From a checkpoint of a small transformer trained on Wikipedia.
Architecture: RMSNorm before each block, rotary positions, biases on query, key and value, tied embeddings.
Training: a variant of SOAP for these matrices, 127M tokens, 3864 steps.
Each number is 200 + 20 x the weight over the matrix's rms, rounded and kept within 0 to 999. Layers, rows and columns count from 0.

# q: layer 5 attention query, 128x128, rms 0.117, rows 69-77,101-108, columns 0-127
# k: layer 5 attention key, 64x128, rms 0.114, rows 37-44, columns 0-127
q69,207,233,260,229,187,151,204,212,176,191,202,191,239,190,180,204,186,194,231,204,194,178,191,180,181,181,142,216,147,191,203,213,194,181,230,235,177,196,252,195,167,242,207,190,171,178,236,159,197,188,198,169,182,219,175,236,173,171,216,234,165,222,186,192,186,176,228,192,209,192,223,230,192,208,175,182,165,187,166,212,196,197,211,201,164,199,234,196,225,252,220,188,200,207,212,189,202,175,207,222,189,186,220,167,202,198,209,205,223,191,181,232,178,184,214,205,219,177,200,210,189,150,226,186,206,197,220,202
q101,210,205,207,213,175,186,186,223,217,200,194,192,205,196,196,213,206,222,203,212,195,173,220,201,186,184,199,196,185,193,244,209,202,196,204,198,192,184,230,246,187,197,199,218,206,191,206,191,184,168,233,180,208,216,194,212,214,190,226,180,224,208,200,191,208,211,189,175,211,209,197,197,203,206,199,169,174,192,175,175,181,213,194,209,203,195,215,218,186,192,220,208,186,172,204,217,189,227,234,206,198,215,239,152,165,176,216,189,206,205,185,222,176,190,209,203,186,180,197,186,212,168,223,184,197,185,230,148
k37,240,253,188,210,208,233,192,200,176,193,214,200,211,176,236,191,202,187,210,173,183,173,223,193,246,212,160,210,222,200,205,223,180,208,235,218,157,203,226,190,206,194,193,200,243,215,170,157,161,213,190,199,191,211,183,249,221,203,176,202,198,196,203,199,217,192,200,174,172,213,200,194,217,206,223,201,208,216,187,181,216,222,205,234,191,222,217,178,174,194,240,181,158,195,193,202,192,218,203,202,198,232,207,186,153,160,201,188,171,218,201,185,209,222,202,201,215,192,191,239,199,170,190,183,217,216,236,175
q70,210,177,198,194,184,206,213,180,202,224,206,199,162,157,180,173,151,194,166,208,200,183,169,223,196,186,171,194,184,216,207,197,193,202,200,210,200,246,179,190,220,122,204,199,195,166,174,151,200,186,205,235,180,212,226,180,203,212,191,183,182,226,217,214,189,183,196,197,190,195,213,212,183,230,192,199,201,185,179,209,202,227,219,189,220,165,201,187,170,209,194,187,211,178,183,260,215,180,192,206,242,211,172,179,190,202,189,188,173,224,169,198,172,198,196,195,191,182,195,197,200,213,180,189,181,190,231,197
q102,212,193,157,185,188,218,189,200,188,209,199,200,188,188,207,184,186,201,207,175,225,182,184,207,226,191,164,225,172,171,206,171,164,200,240,207,225,198,237,204,245,199,185,201,204,197,205,205,206,210,224,247,187,207,224,164,246,211,167,202,202,162,218,223,205,222,199,219,206,193,215,189,191,189,233,172,210,184,211,182,181,183,180,217,196,211,150,205,186,210,175,186,181,186,220,230,221,224,198,205,207,172,179,238,219,213,185,215,176,185,179,159,171,205,189,234,220,146,187,213,192,183,203,202,192,206,186,146
k38,208,190,204,181,197,199,222,174,168,177,175,179,195,197,183,212,195,197,208,164,202,194,209,193,158,240,202,209,191,176,196,185,206,180,214,228,220,176,231,284,171,170,218,180,202,208,176,183,225,224,175,209,219,124,214,198,178,180,169,205,256,168,199,233,215,183,193,180,235,184,185,214,175,210,192,193,202,190,180,189,177,198,193,196,205,188,211,203,195,237,203,187,247,207,176,193,223,195,212,152,212,185,208,228,203,197,199,220,230,206,238,198,185,194,208,200,202,203,183,194,195,219,208,209,214,242,167,210
q71,187,209,186,229,209,166,240,208,216,194,178,241,206,195,176,221,247,219,186,210,167,206,202,203,203,199,233,202,207,234,165,198,206,202,152,171,194,214,150,207,213,203,201,160,198,218,187,230,196,217,173,215,189,199,201,207,195,194,191,145,216,181,218,191,180,221,182,216,227,167,206,172,197,196,196,187,206,181,215,182,203,180,198,208,255,191,188,213,199,176,210,221,199,174,196,175,196,262,191,185,175,197,191,216,211,239,171,180,204,192,196,161,234,188,199,201,209,222,173,168,191,193,172,220,236,180,145,202
q103,208,195,198,217,161,201,226,207,226,227,221,216,223,163,191,184,195,200,173,209,210,188,212,190,191,218,232,181,213,238,222,201,187,205,202,219,178,213,151,230,207,183,201,210,194,231,204,183,197,219,225,214,220,180,228,156,172,222,179,169,225,201,231,195,182,191,209,209,253,171,196,207,189,219,230,192,202,188,213,211,159,182,216,247,250,197,201,208,233,145,195,231,189,175,170,210,209,224,189,192,197,148,195,190,215,182,177,173,226,184,218,176,222,201,204,226,201,180,199,172,177,233,218,208,240,204,137,233
k39,196,216,230,220,195,217,179,226,208,198,225,187,203,190,227,170,200,215,200,177,190,200,193,190,185,210,186,192,171,210,227,181,191,190,227,167,163,216,202,162,172,189,207,194,224,193,202,212,199,184,208,208,211,185,218,175,206,221,173,215,181,193,184,206,211,157,203,215,195,224,201,209,261,190,176,232,236,207,204,171,214,216,189,182,201,225,200,203,213,210,188,181,186,211,231,236,207,200,186,221,220,230,209,201,195,194,190,178,157,186,160,232,208,216,177,193,216,227,218,195,217,199,203,167,242,193,216,158
q72,185,215,174,171,234,216,175,160,218,200,191,242,192,190,237,199,219,181,181,265,186,234,223,231,233,171,250,170,264,202,138,167,173,190,157,134,245,271,155,198,215,177,217,161,183,220,163,227,183,187,152,247,217,195,201,202,201,200,187,184,205,146,181,198,179,205,187,205,219,213,191,183,183,201,231,184,240,233,247,188,225,160,190,197,198,180,166,219,176,215,196,157,231,173,168,171,234,213,195,198,209,191,171,234,188,205,239,199,183,171,193,174,210,187,176,230,212,191,160,161,202,231,154,204,170,203,149,223
q104,214,177,167,207,207,211,191,193,205,179,156,191,215,223,203,228,223,182,163,224,201,204,157,233,226,186,212,183,182,225,153,172,174,214,164,185,215,226,183,212,208,187,190,192,205,205,202,217,210,181,199,261,160,227,206,192,223,249,173,184,174,193,209,223,160,227,226,204,177,215,204,164,176,187,231,198,214,253,219,194,184,196,195,200,206,227,155,179,198,224,198,181,194,186,144,201,246,199,185,218,207,187,180,201,195,186,204,181,215,198,205,202,229,231,188,234,203,188,171,191,164,201,171,206,164,230,186,215
k40,196,181,157,177,238,205,222,177,211,168,168,193,175,199,196,195,210,194,197,219,185,200,192,260,205,214,203,214,205,224,144,136,205,181,224,186,228,202,242,217,232,197,207,206,230,252,231,199,229,236,196,189,214,153,229,199,224,150,191,195,246,194,212,251,170,201,159,206,179,194,234,229,189,196,206,169,221,203,193,181,175,192,175,195,208,195,162,173,187,217,198,183,218,223,160,208,248,217,230,161,205,226,202,198,211,215,235,205,209,222,176,166,192,160,199,208,170,170,195,180,194,201,160,210,189,228,190,211
q73,194,172,229,189,165,211,205,193,176,181,218,208,200,187,208,192,185,214,160,173,203,188,205,187,188,204,186,191,211,181,182,224,199,175,191,211,188,195,173,222,187,201,201,213,188,145,187,191,209,200,231,209,211,179,193,186,193,218,218,201,168,174,194,186,216,210,183,201,187,220,134,230,225,201,187,214,209,200,205,203,222,217,230,214,162,211,173,183,192,192,203,200,204,211,218,194,184,183,204,202,201,171,234,185,192,202,216,249,195,210,181,235,178,205,173,171,197,207,217,223,204,219,200,212,229,215,203,224
q105,224,198,207,173,213,217,206,205,230,199,231,208,172,215,219,216,261,199,215,215,189,182,181,171,219,216,199,178,195,215,215,222,215,223,210,198,192,156,175,168,194,211,179,219,186,198,190,197,209,215,189,180,231,212,160,214,203,217,221,219,163,228,207,173,214,221,243,193,219,222,154,193,208,194,173,217,204,186,196,163,209,205,207,219,192,191,223,195,230,202,204,203,242,187,255,235,163,202,182,218,217,177,210,198,227,225,179,217,169,222,238,216,216,192,239,197,228,199,162,206,188,207,219,225,224,196,194,213
k41,207,241,221,221,181,176,231,206,227,205,235,193,222,181,208,214,213,203,166,202,227,221,204,176,177,238,182,202,191,193,214,213,215,209,218,209,164,124,215,212,210,213,186,185,193,214,198,234,198,192,235,204,212,221,178,233,205,214,225,223,152,222,200,206,167,199,211,173,203,217,216,175,217,216,190,213,168,170,210,178,203,195,167,148,229,221,209,207,190,191,202,173,199,221,252,238,146,221,189,244,199,226,189,224,200,241,175,166,173,234,205,212,208,215,229,178,241,183,204,208,210,170,214,174,220,223,228,197
q74,232,176,220,237,198,207,174,197,221,194,200,198,223,224,173,259,168,224,226,186,218,217,161,213,198,151,163,224,165,175,215,157,185,239,194,207,215,218,212,237,191,232,169,174,212,168,169,172,221,166,186,200,209,173,200,187,241,168,216,187,200,187,215,227,201,200,228,172,187,215,178,198,199,171,209,162,176,181,204,156,185,184,214,233,180,211,220,172,170,171,194,273,211,199,171,215,176,192,242,162,157,218,172,219,151,174,213,201,175,186,203,229,204,209,200,169,184,190,235,224,172,189,168,199,198,182,207,171
q106,194,184,192,198,215,188,187,204,223,224,201,179,215,231,209,232,200,225,207,212,190,229,191,173,196,233,189,181,168,189,228,198,211,208,172,187,166,173,205,182,190,180,189,196,192,172,170,198,235,171,204,183,207,191,188,180,214,174,184,178,180,203,215,199,165,221,232,212,200,219,211,212,186,207,183,208,200,180,216,204,221,171,217,204,204,211,183,190,209,226,228,229,230,231,185,215,212,229,213,221,168,218,223,178,186,183,202,202,217,195,215,217,205,180,228,196,220,206,237,215,191,178,196,210,181,187,210,207
k42,185,195,195,181,212,187,180,171,191,144,236,197,173,189,157,208,207,227,237,193,202,188,209,197,204,183,184,210,205,206,236,188,190,218,213,225,177,167,222,203,209,207,191,192,238,181,191,184,217,218,174,198,171,231,194,226,191,205,176,210,197,237,194,187,204,171,166,192,195,182,215,210,250,242,171,202,192,185,220,168,223,227,213,194,213,208,191,189,188,183,187,216,190,253,235,212,219,213,174,192,210,197,166,205,210,165,205,222,192,176,214,192,196,187,195,200,235,195,218,147,190,185,212,186,171,201,220,186
q75,195,181,206,185,189,213,213,184,214,200,177,183,195,205,196,207,214,204,196,162,176,164,231,195,205,212,177,208,206,181,205,198,216,193,244,218,240,212,216,236,212,205,191,194,193,209,204,177,157,218,235,223,204,218,205,144,215,216,206,184,248,177,214,195,179,170,195,234,210,157,213,192,200,178,215,206,229,210,184,191,191,179,208,168,200,226,195,174,175,183,214,204,147,228,232,215,170,226,210,173,160,182,167,198,187,240,220,167,258,203,190,185,224,217,221,240,216,212,191,225,201,209,218,193,209,230,200,222
q107,211,198,209,188,196,166,173,181,191,161,201,180,170,178,194,239,198,221,192,205,216,179,191,186,207,173,173,234,173,214,196,197,186,176,217,196,211,228,198,206,178,186,197,172,204,176,190,179,163,187,202,220,193,233,195,186,204,222,199,217,195,197,178,188,189,177,184,186,190,208,227,203,177,207,193,174,215,206,222,196,212,188,214,161,224,186,196,161,174,178,181,190,190,197,191,226,217,192,212,196,242,203,187,244,179,178,206,191,214,201,216,207,193,203,208,215,199,207,195,208,187,171,192,177,207,247,186,193
k43,197,189,208,162,143,206,186,186,170,179,204,188,183,187,191,169,191,207,221,237,222,196,193,178,185,204,158,173,183,193,261,217,174,250,232,205,210,196,196,200,185,203,178,205,205,190,203,203,199,201,218,206,206,177,214,194,195,175,221,208,177,153,181,213,161,233,177,179,183,216,199,181,210,172,240,175,191,223,173,210,200,228,217,208,189,152,216,188,202,205,221,189,166,226,187,167,227,178,227,212,199,200,223,173,200,180,201,191,211,189,206,209,194,221,206,204,172,167,213,214,218,215,232,201,216,208,189,192
q76,215,182,165,253,223,179,178,175,217,218,177,179,210,168,191,234,190,198,192,197,205,207,202,193,206,148,211,214,202,209,209,196,207,209,218,194,229,188,219,172,177,186,211,172,208,224,228,217,188,222,168,196,201,234,188,219,204,201,162,144,207,180,165,194,209,217,160,186,184,175,235,200,222,129,227,208,200,245,206,175,242,202,228,205,226,231,198,208,154,187,192,185,181,159,216,205,223,193,186,212,195,225,162,232,199,202,209,204,177,204,199,197,230,203,168,199,215,232,227,245,224,215,188,143,221,220,224,194
q108,169,198,186,231,213,207,195,196,221,213,201,193,180,194,188,211,193,198,177,195,206,185,185,190,201,208,205,194,174,212,195,204,206,206,209,224,235,175,203,199,202,191,199,195,209,207,180,206,205,221,248,204,202,172,189,218,211,206,194,189,193,163,194,183,171,211,210,214,206,184,178,206,240,185,242,197,193,224,205,200,188,213,188,192,178,199,199,203,210,206,216,194,210,183,180,220,202,188,192,197,202,235,188,206,178,216,223,219,160,206,177,211,212,208,159,225,184,244,183,213,213,221,199,181,201,222,211,170
k44,161,214,209,214,232,185,232,222,183,181,204,182,193,212,220,242,237,210,206,198,201,166,171,172,224,201,191,206,212,234,198,211,166,230,207,202,180,218,182,192,162,245,170,186,174,203,187,197,206,174,174,185,169,213,199,189,197,212,201,199,207,189,236,191,199,192,200,201,195,180,208,188,248,199,221,212,227,192,162,202,206,204,192,186,211,223,216,223,201,188,226,234,176,188,240,215,208,165,204,191,197,197,215,202,213,193,218,173,194,203,217,191,178,204,201,198,179,223,226,224,201,176,240,211,222,198,192,203
q77,206,165,188,243,142,199,213,226,213,213,186,227,222,202,208,199,167,211,196,148,224,199,154,240,213,176,214,235,202,170,231,185,188,200,188,270,185,193,202,226,241,180,183,226,221,145,216,217,209,210,225,230,200,194,213,172,232,226,215,180,213,231,234,248,218,228,215,138,165,170,197,154,172,206,198,237,213,213,205,215,211,199,188,218,215,214,193,202,181,172,191,199,195,219,207,213,183,208,198,220,180,231,196,216,204,208,193,248,205,230,225,209,201,214,189,182,206,144,195,201,181,188,185,222,198,199,224,199